python train.py --num_key_value_heads=1 --norm_place="pre" --positions="rope" --rope_theta=500000.0 --rope_fraction=1.0 --init="uniform" --init_std_down=0.0 --optimizer="soap_variant" --final_lr_fraction=0.02
Each number is 500 + 25 x the weight over the matrix's rms, rounded and kept within 0 to 999. Layers, rows and columns count from 0. Numbers have three digits each.

# layer 8 MLP gate, 320x128, rms 0.162, rows 258-319, columns 64-127
504550499463505463481526540516484506518498471478503522506491486495489534485516511487511490491517526509475484545507504486463527493513524485494482516455502499492516496499517504492470543531490461
513487447494478526513510526515517512553513476468450530471553509480470493502499495495463489445458505525508493456511525527432523551454491538498515504507493494440531455497468474460491476465480536
557514528499438490513470522496475496507548500516515515523494508543507484518519479503493567492547486476475473484511480508549516479505523573512501491488495439498489471472477513500487540472508497
518520480488490517483483499495494526495505443502528525488477557495509514524554507501486466503519522492463508539504514500464485516525508503526507526469493531499503518427489545536505529488506497
459470563513557474512507489509509462512452447485453513511483497532480463547507491483458510504495509518505491502501478527530486468472510450549567494490469500490513500493519486498478478485510483
523526442494523503496513485532517523461476492496483534491541512525521530454519491488516492516518550493503505475526521527482474489491512535517446477483481474468528524518469549540490534485542476
496526527518525489497490524502507487529475507528492526459505452522462530500484448510480485545460525478556491481521493522515522523440502510510523501519497531503526502489504485469496490516485477
484500520503493504494484497497453512498554467521504502504507506466514469491494519504477471488493538525491503491481475510473506499512558489519512488518515508530473519502498463519531460490489507
479491533493497534493525487478485491536520479512490478492518495494520444505535479507514554507490527487535502503530543521484486486497544491535544463531472473515491486480514486489500510483513499
459518487493526491486476486497456503512485518521491498540497496501468476494477497485491501524498526507540474527473525474510462484504518498526482509472483467515488438515534479522514485525501506
489503497505493499489478502512527493503488547476514512516501520499518539475477495465481510476478486495504504502494473530499509488502519503502448476530496515490502505491523510482499523485514500
492512506490512500464487523563516519497509502490476488502499515489479526514512503505514492480505519472513535505458476491506531499463486476541494473486478476517485493485506540533508490473505511
531528535501509472513493502451504511485488491493489496479460481504457510479499486548482512504517501495508490470497513491598508482521485465496508520522552507482455518496535495517536474517479484
494461492513513532501514483502481469511514516515493514483488521477466512466494478480511537442508478456495496457478477492495466459483474512487494466511521525512436527504509465507481502547498500
543505481499486505466511503464511492492485508507488526533499499481522478494523494518508488521525507485521503493513457495534506507488502488493477538487518446489531466493512502543480500540527516
518499509471530503461524544458513510496492495506511498501520491482471483476525495478495500507537546517507504472467512511518524489503525533517499500456495545538549506487497561517501525506486533
510480466478518490513512519499513532459474512515457543514483509488497507500466490517527504520522471474517443532491511498490546512510480503502496470443471518494503505491479549493503514531484449
512512512476508501506478527502480497489443449464484512503476487495526489502560460543509466493526538507461545483525514492521552510493511519496499546494522498497521464553484505519455486500449492
486524531505513536542475536503513493500521507495537541513497529480517466483491523499478493470501521493550540485496477460529461534473484500514491508518528529517456490544458504490521549486456519
551480472499508495493486528490504496547496485481464508529526506510513470498516486533483498514494495498479459456512496497487551504478521457505509506525520494514502464509490452455512494508526452
504454545535493460475512483491502473495496534500471536466517499525458504529487483497510517494556522535475497501492537540514524510520501520496470480497495516466535489523482502552469516519464507
493499513465523526499522491504481571521487519477481516514509514521540455503489515527499519471490502548545501514505506459504515508477513513489518487489490498499495509497506458485484498544530496
507497507492524524508494497499484490526476495536532471528492523503516514510567548463503558515500527510493503488539468523462563470499493516518490489481532477490517463520526490486507473514509498
479532476517470497500498495467497530456478494494494480504510527462539490512493502481553550465512498477489537504492490524454499486540503519523519476486505529466531475512481477520479525570423516
495519493507495497487506534447481474500509531502452501503554554478490499454504524519556528502494481494508511521482469488550494493509454482559517492478492526528543493498504509503505492525490466
474560539504480474506483484490508533511463516514503510484515489514518467469504467487540510516478558483532518498510501514515509494500501439505461524462518476493506520497494496529526516530490509
482494540513503530506511491453466488496463508524527531515521526547490494463463520488472502506493542500461495509506494540530500490500510533529498531549468544533485507499532464467477482528478466
524507482505524532485499518466515484536504487494507513538486511489498490507490492474468505441476541496477512503504483487463524496536558515509503538530510523480488503527476500527474501459486480
505549481470513547557507573482497537509486531503485479506503518509493458517530491512520537503466525514486543492493521548522483476503521511475465523495508469489527504552530521494527490492552496
476487465495513486512496490503525525510465487496472517476511555497487502477505544458518508521456522476496474484540475505471531497472523479516502519513479514518510529499482459518483508516532440
488483477491517503495477552526556495451473522501496496476480478516457496450490507500511493488574499517507475533467510461505515491509537501488530502515507493507526516505503476507536507525494507
495533508505469457516496502552482478499481488514446487507506499504523480507579535435553511506537509511476475508454486543521426530497519466516462532543517507506496472499520505484540510503487506
500506528500525536502516480513504513543492519491497521518526491507531486507546516533479520491488503492496492477485497481531492534508532450493492528511511497502466475504489515495499534519486492
485486520507546486469466502479507503541487487486499553489452517474519536492477507486471438454528524547484522496500501521516490535512482514553471496485484491504528494517498480520496502512492439
475443482511497483490537548440485500482511481495515493504473486482507475488475520532540538541456520486541490507513537508476546514472475492459465533537481448505503491495486469516500520526479495
480500538494528489477493495461482509497467538480501509531510499473485512509486507479495544482459512510494493501505515533494479530494504522536477486519517505482478469559507479489500507481506462
486471507495449509462508476481490525502468497469467534509517510492492459470477514499501487511528496526547552519520497469477499485482511503511524537502480518528475492482515471504475504516504502
459493525500460487506467484490464502515455489497440541520501513489457501503513504483507522541513505512493495496535500504488483504521503562511527529524535539474498446474505490513528490543500512
490515488489522487472492510490527510466500435464481515490477502506489520472525473509529517519515522503523547505512492520579536470470521436480477522458428482495496509491535499437548497486497485
493498490485499501510497486471523472504520458464517515495485524497533533497473467495517510463505536515515512518484462501532486518491530481539522445515500466477498494505549497491508500489499478
486536499435484474481498492454522486542468507516469491520475475527512548520518516556498476476480512495504500541521476494500481505506525537480491518475531493520496487509528538527485502556489535
503518512515503483550518483486534544530494480493522485510460477476518470485481499481511504505476496483527540522509482527481543495523508527495502517488474526481481473474473487532510520471461495
500485508499503532506522514488511509482540503501473523494500512514510476525480528534491504497528540480482464462466506511500505499480467535508481515516514491507495507463498451482518507442531487
478550488488497495509499520537482548486531524486518520563478499479494489525492519525491529516475542569521494497494530497547482483491508515478515503477480421510513505474485481510502514503466481
497518482480519516483538507473495515470521466516506506506507504499479502491534514507528493471485490504516483516484515525534539506454481495488481499483558504526494519500449509488487506489515484
511487528503521496528492508520485550482496500466522516488530481498465468460523512501496496492520484495498492523536508496491493522502510537492541472517520478523487468448508492484487510485521481
463488499479487478522484507534455485524460477515508497528518527496465508524514485504510528443463456523519507485497503537511491482506466520526522535489504499497510517471477540491575531533448537
511502512462500492486490494470542470470446501461476506485470484523472469487503524476483517527472521508486532492509489502493506500488496492509518507545489495526513436479530526484489481498495467
495481537488558515530515500465480505492493490510512479467505512503522503523533423478493522522479561532534460511507474495481510497539502487490523459481467485461475460486478509464506495489473495
519478533473492520498505572529465513487480486549521513511499480467474518550486489472496487496491508458529528506554462550463473492527521493521517514493540470516556514482477499494553535526476518
515498501467536538492499496495478479495557486465458465537501508489507482525542508509464533487486493510503527514450491498497505518485492522499545533487512456510506559534522461507507514463526529
492506540490523509521515530529487490541470512538471513496518467503494513469489467496501512525454486514466489470486507498557513463514482540510491493483529488492508513490518498504512529499482502
488461512500520512530505496496520516488482468459489497494505501484522506492526535503472486515502511506505481450515517559495493510489543482528473519508477490486522516478480529484487520475526495
517470515518519487528471500485550496514490497456466484498495527526529495457478487563475545482495529498482473521483520489482483498491527466540509526474467522465475500514472531480498483494527467
525474574477497518501500527515526478524525458469532519485512560574484516511486497519516502486474498520508502484493519495535513504493513503533525515494494488492513510507468529514511499488491488
469498478468489563521490501527526447493506534488547493491540486510586488519505503478511508514476523514491501503482539473508508441487512482527485483451525495506532510537538475567523495495493548
507503541472501521507483515517526431442511503509489508476490501469494525505479524542504521519499521521525537513511503489491510501509510481499513508511490449487518494518481530501501499488463529
497512502507495518472481475472510531460503490472522500473520504506518480503491546470529524508494510501501543488482456465488497515517521527511507489495499481499483470500540499460502525498494535
532516474529569463484509491521520478523527516508522544444527498503477470476538481507465534525501468481492511525490509458505496475483505492467474498553504490491506454508461526491520566514508482
555460483467491480450497516526521488502462500524466516454521522474464505476520511481506519548521492481491499484522550533536541555510542505480539474516464499511509474501487488528531468483467518
454442538486503503536535498487562474507458507496514501480481539567473521480513456460505495499461529490495438513498487455510469492502484535570532494494473514471514488512481549495470502518460511
505512485523512467488519454498500450504466489447487463436491478532489510492480511518502512543514476505512513541503519539476525513481486505476507530494510512505510485451482483503561492485485488
# layer 8 MLP up, 320x128, rms 0.165, rows 258-319, columns 64-127
534526503538476499513513490498532469485521499531501521509514506500512509474463450528490536466518476526524517491506497501510472518512476490451517506495466515465530467536465502520516488489500488
559521503516511484547508512488487564503530478525497496513482512509509471487489479533493535535507551493500527459502507545553500507511513532520488514480491483487518470502497525537512438498479510
509482518511512497495501541471552523518493464506518518502500497480487509481498517489427562501527507478520497510471479499551529481518480528504443503479513473528475500487483506509484526501505503
530473515535502479511508536494518478508468484527480489496488511487511514525495504498516511515485459498488518470528492505532476474472492513475455497473446490545497483487530471477551461532518509
526495474471539494531471429499523485503515508508498538488490489524462506464508473517474451516501524513477503446501528517577491536491524494492511558507521456472559485501511525503474428479482525
503524490488481473486514480506462495556475535502524470503516517496476492477539475481527523502498512491504495529472508483512463515501529501495551536477549490505510485513521500488472515513471467
490500512479486541510455510509484484521507500503488530523505523481467474540509510472499484514507472498510487517493542485499461512503514490525489472482533488523481488521518437515496505502519502
535521487493496509505520495529499522459470498502463463493491480498528494491514511462508494506524488514531497509487491497416528512491516486486533508502552492511500494487481500479499474499496505
508505507496539501540520480515487486505509473523462523480495456508513464479518485522511506528518524492489494481494497531470497535508512504501473503492460511527508488482478497530504519506511530
494510511539515480513516478463487502503504477502543477485487523471548515512497470544447517462526477532516505449496472506530520474457475550493488462509488517539497536504486538483540464485507488
535525499546503456499446492510513518557517503469539529513473512490546536491511520490476504477494513476441465476524494479478522525480542501514456501527529499475473549458497481498512499468457526
502514480507483506466513473511493471505505503501515524457499455499478503488472496543452460476525499463528460485546462496526527465452525481506457486485472518494475526531518498537501454513483495
487500510497482480505519499466537510522527490500490484483520518503561517466547559581494488495511500500419496485463552504492539461495503472505509515542516500484480497538523532505544509500485535
464505476513454480509529536495521514534493516508471523507544478511488494516485513489485549454474494531486525468465475546506490504508505488464455500495501484484473459467506486512515496489506480
521526503493503514503501522441514494489458523529495565487496472475542514536555501469514500478512540487519486494512466499490513507481482460509513503488482506468502496474469513514523506527501499
504521471498527501486500497501510549513479502479467497507453507462549476475538521540498495528510500505498464495506520498492551543506501487512466490484534529540513492519539493487479446502488458
472513487496484529496562518497445472564489504456532479505502481538516513482535546485484500538527487482525510532521486472495516454505501499540549468508491508549493474448512440492492476545537518
444477523529472497484486486537555494475524481506507507479482493489416496535524475488495522520521499526508480527515495511461471482490513483526508473501497493512469513532514503536536520507478526
485478495453516526510503509498534514512509463486507527482487485455516525511507477539457451542513501501525502541455501493486491528465467443490501502496504524507451440468543501474492549513516500
498532531546490459516482470493515512503502466509514471499495514476530521492478549558506524481485501476473487463496534498540492517445463496467494467494461509515479478504488496511511508496525447
544464516569497481565528521514510531426506428545436489506499481468473520492442500529485519507509545449550511528511528468498480493498484514452473480460491448457492495532498462526496489453504532
500509475482501496534470536493501494503496542510489463518488523504524496478436498523479475501526539501474468483550490466426466497516533524478497523576516460535492495528489456488484516504530484
461522482524477524514500538535486466475507560476544520480509497477524514511491482540453496466474513501537484508479515522544474534480511503509443500477542526493509520508480482497521530458502505
500465513441510494503512496479510502522478480488512511544461481501524488489452487498533513494499545504511486465526479514487475510519531526494491520536557503510496532522475505484573532480491484
468504495475473537516534528494518495517529504508530513496500493486512489450444505542499479510448484528521469478518503503478497491533500522566465475486491529525501466469469477499498498502477508
513484543526490445501509515509459515525486482471469433506537508492480452506497434489490524521455520533526539505489487483482515479530488489538501494476520484459472482515485486514506463513517486
508502519492511507496477512524516521472458484497532506502475521512507519474474538540442524493464525508548507441522494491499490522508474526503528503497488499510500529543486490488538465494502465
507496516531532493502493477525479531526484525486495518538541489482459484508467505483500503507515493515509497503512458461466540504519524535534492465471496504521507533491497445549496476497467481
455528492506495521499503519489483472541513525466513481514553475514518508500495486527551528523487483537499523475491507507583479501501484464471474509519538450491496531505536508472486502497475512
482518539472503465535509482461530524467493493446483465451496480479543529496484512503509498495516534466518497533484506500536501511504503486463521477485494485505521512472497552458487537472474495
485543517523507565523515504534499518476478501524488524460454478545534508499513518498520498526507495478492502543536535455505528502513490495514471461509511480504519490476484485530473491512478502
498464482502498480493502495525475506520493463521475526463515512498524515530507513493507480507501490493448515481536465462504544522487509489504533513456472486501572480453487500515486493497519506
498490516448545524521522519513492509470542501490544496516503496477485473455528529471496481527478475483522509534496486495477507484545515494496513499522546483515538502479531502534567458532517455
518492548499512513486537438510479516487501547550502482519515518495487534487483485446491544487472496513508501491517498519493501499477468519523496446455496478512530517467471517509487542460484489
524477503544497506536473518476478539501475472524490464520499498475509493497477501484467546530486511500527488481514488518531503458501495481465537511502512491510494469514551476483533494537480464
491541526537511552534535478510489478523507503501484497516521466531559521508489547526530489512501477504558501502540484482523497507512485522512495513473534543523545463479491457479467489511463488
473520496481473489495533479526492521469527515500492517467503453521515535511520498503469557467496538562516511466488490495483500571502472527491524509521527485532489526479525519486550502550466477
494503492472507471494484549435477501503479492503527483453507431513510491486486474488509513485518483505475473498496436465519490459514511504500484534457504497485481517516470475488495491513540492
496521480480508466480506470508503523513496482516466506469503533460505461468517476486464508530484486473497501475481507564528471528507513514467514483505469502482519496551536501469518517491482513
523533517497495509515464534451532485499474496520540482480514501465508466475548485508491473497518496481504517484508464519510500494504518482510532467537506463484507493498554527524484516493545490
542501497487495486493501481525510499548461526490507453484470517514488510532518499524495476563508521514520498488520500488518501488477526503503489478502528539515492471531489489435506530565517493
461502479530494546506507511504517479482511460484507500523474499498468531493529495518546450512474500503519502530496535503460478494531516498505487460501513510504430481516495453436465543540509515
484494461507542481490553486498496499511511495452487545474472434509501495510476553526508502534505496477507520495532504485513468507500490495485504522490468489494466508508464512518500510493478474
483514417476504488516510463506541517519480522497516561497477537513522463540544508508501505491518524515533491540518487511478539483472499522487487522494511491466532514484483539536501513482486476
506514464510495507515491506526463510492505498521511537476519469502501467532517509487522496495481513503507507523528537491515503452485496521481513469511519459482497488524524508473533553567487511
483453495466473493496502520531478536498492460497517504502469483511460543510486524510493540444549464524495527508466460501522489514520488532476482522511468504512508467486478488521474525514493513
546554497531495481488460523449495505548500522492501479524519521526520494516494531505498518479542540483521485458487516479480486504507498537506484479566482507513496485472522492503455534527589513
519495488528485467469473470511520498514531466491485523503482521448465476504479499505492528498455501484484509490487505492506525489462527499529505490493488444494525462562504479487504495505516525
475449485467506514542487520506484464516508478545524520456510525491499485542543463517490514491476514465501500494520527494489471521509469491509468504523493531505511486473490500484496484464490539
485524473521529505530455469538532483508529466536540519487497477503537518506486507494477511492508518495493477504482491535486464529522519499517499542506507485499523508566509499514542563487518493
488490528461500488492525513522504541529494493513497537537493530511536495446482571517535508538536509466515508487527518504469497480498485515473503485480508506543529452558485516482460492560548470
486482502495534509529483495493474502495485444551508504484480509487495486495502481468504491506481454520505465532525479521467484510518461506533520475496513480505465513491442509556524517515499519
462531469472527520502487512455469446522525476521498460499552458506444512499470501498485518518452512510505552555462510509511516479518446541468494465508547495455490480480465523470491475531472472
493491520481475541469483498486510526517509520520488569522542506452551499505474506500514556498501524500511486478528509484527541533466504510475490482525503518510505512447443534510501529563510504
506516511506527478518479521499486531515519497513528503513509506495477486529457514490463500491490490472479517467488501494490453522537525506487513506500527549524487484486505469487457487467501537
509519495459529482496473455514506490487500497508480495540471493497488507474451547491486503501522535557513480462482515544497461541525462512522497497473508442478481502541539457488510547487504443
550492469533510524438510541542501544490485497487476535504470484544551475522525488522470502489480523507503519495523475512477497534485515508508506480518471503507496508527515479498497467471482503
517484521477481480521532503519509507520481535501526515503503537507537503530490501514538512484536508490512506512529518502485487481498535516472479510500495480501477500543496523490553478518502546
516499514560518533517559490512493494494502475485491516471461495464478494492515515522487508530509499515513497546508530469491501456496490484528481490510501509484491463535451540533442506500505455
502462529451498536495513494487528510529482500503543513528498542489506485515515508534521531482506541537498499501474534519539536476508526490507482526510468523468521496518504545491490510465554575
500538484542511489455464548534479538462480452487495478451503474500467505447550498493532503469513502473473529502501510459507454498491521487474514552511529537516519468472498485505548491492482461
494499522476516502499502487515525451494477557495507488438499470510486478539459540490505482513463443506490489510503482478424551476511521490536480496495498513523484523507494510469541476516465523
# layer 8 MLP down (transposed), 320x128, rms 0.161, rows 258-319, columns 64-127
504490454530458473547522507508512478486471545532500531480535473514495521482552490503497484471554490511462550522480510528510480522516492488499509459531534469488519537477540502548477475492484488
513531461529466513494513481487483487549499485453490521517470508486503479492477485554503449482512506517476478466513471466505516540517492482486455580530472558498478504517507539485448497507533465
558522510481471515495504518487468495539529508493491460558522485506501512510523500503454536497566512473489495514467491522542514505491506505508517485500483502507520523455500457514502516468487503
517484472467479531502480517484485520526504534486441515455549480492467527504464479542509548508544483497502504489517524503463518511527442451518466512532541499465446490491521475485496513486542497
460480482515509517473509524501460503502533477524525489535479477497500499512516536482458494491473495487512523511509549498551471518516507451475526469488539490475543480502457493544511461516552502
491527458483507544474540495499483500491476513530480487482525549485500522495483471474491495519481489527537564488479481528466447512502498507525499504516499488490484478542477547516462561508488502
503479513492549525470469503482493501494500542549537485502525489505509498484512501515481502515512508540488498499544532518525483495509454477544522497485516523511493481505510514509496469561505505
460523510508505503483490499471540480520509527470487503526523533480513490458482501484487508518471517482493513482498515501450489510513499498505494488533522471520530493491556500512467534493542514
519487483461472496504530490506526523460515469513526493514523491463550541522501502481464459523552436470452505512505510509469483494515509485433533537540502544514475508486481502504504487522489526
505503500486530475484492468551475526489517525524510500519508475499522497484508515499536501488500467492542479476507529457513479486507460496497528494485536513526482503516493480493517527463478530
476497495476486531546451552503501519501501522532497477511486519477527486487462521474451482510490531496489517503533462492501537483499526495425540512541510523467533444519499512493477495500531491
523501500518513534488483512484502503475526483527489530504528470515488508504501481438479433474503442493472475484520490477505475500468474479459464497530454492497523465492493523495529517492469491
488492482493544520481482511513463542526474531456512454522512538526451479515488480490497533495489486506472503490522493518502457537515509519550454501495534489504463505490497492438472476509522505
504495461528509463573510499531506484464510497507491508543505535493514504468516498548501506446492494507532510514508530482470515494498493517477497493496487493514489484460507503478489541466505543
515490502479532513493462501476514507514478492482517511474509514506467470515497503503513505546523444502461500525509562476536552513490476533510460482469457532531547515499522503516470488510470497
490530476522485529504447508532493494541499434495468519502493497497514486489529520462531525503503510509504524474537515506447465495502476494504449489510516503496523457530482494463474499445492516
485494463516507498484521555457492502535472515462471540527487485504502501465495474491475496539510495528470468493487486483444509430500498509506567467485466534515498487484518473479527528508482492
520487533558515501482472515551517542515504497506483533561508554511500491520521517520530481477499495494489498506533488529469529486564501467521554505503502467446484459471509479502500421513488502
472517500482459498466517528471526497488539524497482498474505476528495496512484526491493434498495490466521465500493520469532535530503518510526525543481507535505550519543519495501560512504476478
475478527501524494468490522515495500506517491492497492495472485498498496494500464518510475514496520471510526496495503470469535521505483484480524514504467522510532466514505522467496450551501469
494491495562479466507457532453514506447508475526497470531556509515506477531564524503481499475476519519461525410509486478475525485511508506466516544516545500500460483502503502512464484539496499
460482494462542504490470461462510501477477504495510518530477497520547523523486449525507482475488493474497514520495518521480506478493557506502469476481485531511539567498503532521544515505520537
472463520563495536492497564510497474501483472505498474455499491518473505529456457486524453513471527483499500488542503507511440529454514540505524557482492501513491508471477540514515486514529520
535509442461529495489505501475448499514458525505494510510502503543506493543486495492536499506482509491515489478467502524553536506516489486526501489489496503510511468497456498526480555492484490
475500465559482555512467527504450498500571470495481518500479483469509515479480433532491497493527457521483462511505493487513486511465481522491500526531501510488473491485453481480507494500523503
514536487525489501511521457505516487468479494555514510486512527501500506496511555428478505524511472457465481468510530494490488492459511497501519496490490459481479493493504552466519498469484456
489507559534478524497489522470524527477458515505485483500530469485484460486502479482561519459464518496483479494541546500533506473492482479534508469471507501512526483536469494484461521454514468
493500476543500513522511444514516518483556500487489520432508484476483521550509552484526474478529511520486471465511485535510515495495501464516508502461505505490515514501513516504506520507498488
502461459501482513474506478486508517464498517506467515509498477485502497551492500497461494475512494489510479528477504489616538514497481525514519480522503524492490485492464460508483489481577509
485549491551483528452512487486479510469466476481507514492498511487492478479529486463468505499462489530550440501540467496509516496497491520470508522525483552497473533502494507508516482523460486
482462542478470536538473466484503534444469485483453525515499532481473496505513494449476564465536481468511546480546469519489468455502460545494530521489457502473472493480510457509519504514523510
498500472477503574501472488478488498496501511475518497496514510512509484517512539445494501483501467507486507530513537482500504497555439530504513474517461523509496507491511486500522507505494475
526485479497519471536481493512483469528508516532520499529532485475487469441473504438515506545516519514523478511488502521466536498507505511491530494516521482480488508511518502508520510475594491
530536495476511470496489520480528508496558479488495515477479508498497462525499461494520502487504490536468503513506505503477546506503521476489508500466489552496486502540488500504500526471549500
515513499482478499539539540490493521511510524459497517505484508501505484468490486499511522532544479484466505507520484495519486516465477477528562521487491508467515485494521476471477502522486438
496503510494522487495467506565549503494467512514504506513465513497522522511496534524535476475503523505530519504501505517449491526495538466520496531512473480506529496528512508479487493508434517
508521467548495521496463496438471509500506475538504480553473488527501498517458488544526497491509495453482505496516473508464490481504509499495521511467538505481474462477490510522478491511502536
525479522472481488482522484497530470469553473521485508526525505527486524536507500499505488518503486491498483527485479542579493495490488477519494464493497519509491512486532514511524481505528555
520493472474497463411532515476506530503499514488519470495504514471491518520479467540499516505498488510468477515515508486549539452460500463485495548489474513504486520498506493461529507499466486
532480484481509504515502488448506501499505514499506490488522476461546491500456520504498476489519483448490507466502528503466518506507526497465515553524529449485528460492488510524494535519528520
514567474517501529506475526504516500510489519518457549491498485514512483556471492494489524506488522522485504477520512513517509526477542499504510509497512485494552496497504508479496475496550484
509482470487519502511518514474527452511502467484498482497535525510473496492492548483479505466510463506496486511515494531523501511514447512564485485529504516485457482484458510485437535502447498
475458511500526523510506467507497508475493502476438517520489515495538475548478457507529460476537501550487479506496500439508477485512495494444486514494505511475586511484500448501472478498531482
493508508535568521490523500525491475494528536498476481468509478522470507536526509465516538521516504519507485504501496527475491514489478506456488437482515503565559495541507480495553535532426452
480501543502483515508496480493518551499490481456483509552541495514532493509509443550507511481510527471559536473512464522488508492478484514494491542511537515522542501519499519531487448522508503
525512474516525544495484493498479522517499489470489480552475529509525465532496471478510540512517514531480506488514496489518552501488496497469508470521511511507489513494502515447474525477468474
491462483518474489506470518511439451458483524533479503512520494505511496537495499489465521484521504476468497511518492511499431558476506499507504509481540488515530465551470516506466514524495474
493521489458505528541491510528530481534503507499499505501546473543538470544508464500514462551459514529525483468520473514552501513455463511521493506485476502493515527522522474512457540494495507
440496523536475475532491517538518502434495492450479493480505484521493535513487486484501474480495477498510513479479483481478487528457513461508453502507480550500483513543499540541541534483487489
506495486525484545473495483481497509492513455488473506482486475503509493501512490508515462516479468519520469521482515482543491495485498523505532510463511510478471476478518503492480502493515514
512497574520516498495499491465502526515484489558530543486496526495479500496484470456501497494488496464487544510475498510515532460473466447502491475519524493503512476469511536500498550530485506
474522475498539449480472455491502484481504511491474522470523531529444486533469504482486519480506501514518533495534534503471522525548496479541457487490513484454524472514509565517527458502465565
509501500484525515503477493478539495500487465519479505493533507506481499505491527494523508498500536459471519522488490497483525522530507464464501509485510483440500499496498468530474471509581506
505503438484488486486538504504479518497505484487501491525481484527525545505482527519507495512518509467510504499521482506459523483533479503512480474536526500501491472538507453508485491506485535
522533483454480472477525521556490492485474513506494467505497504494520473527506452531485484488480513525467521497505508523488504499494485534524503509524495497512516534496501518482487504539492498
517523498469499494510494500480482514484509487488506513506514466495472501563527498512498510514516481506518547503509486507530515484487573515511507499506500498522503528495488505536493480501541510
530509495474516492514524520503474573476460509448514486481515536517522498442480487546507479474514529503525521504507506533484483483492473501535466464494484488493493529547497508492493475489503501
501520468502514530436490506475492497510492489464491483484507498500491492524520458468461540457465516545521495478478504486531509486519482484510484512508495520471495507508483480477530466505434530
498454483478459513513490482492500468545502466507539502514504465477446435491508510490493510515456462477482500476513495496497477489531491460559522506470504523483533476524484494489534503504504490
513468499477497492499501444517491500500521458541517503502484479513482499511502467525502514484542536485514458489522471466468483534488510529445520516510505523485491523516520495502482518505437490
498494525466478529503502489487533489495494545495471490491472487520507496496473465519517507528495491519519502523519528486567509481510484488504451493528511484525483533500502508512468446523537503
556500495487468526504485500503523486486512521522556547509496477515500500568529487521494519493519576500500508488504472517503482522509506527541493520530493494486516534510505504470490503473472493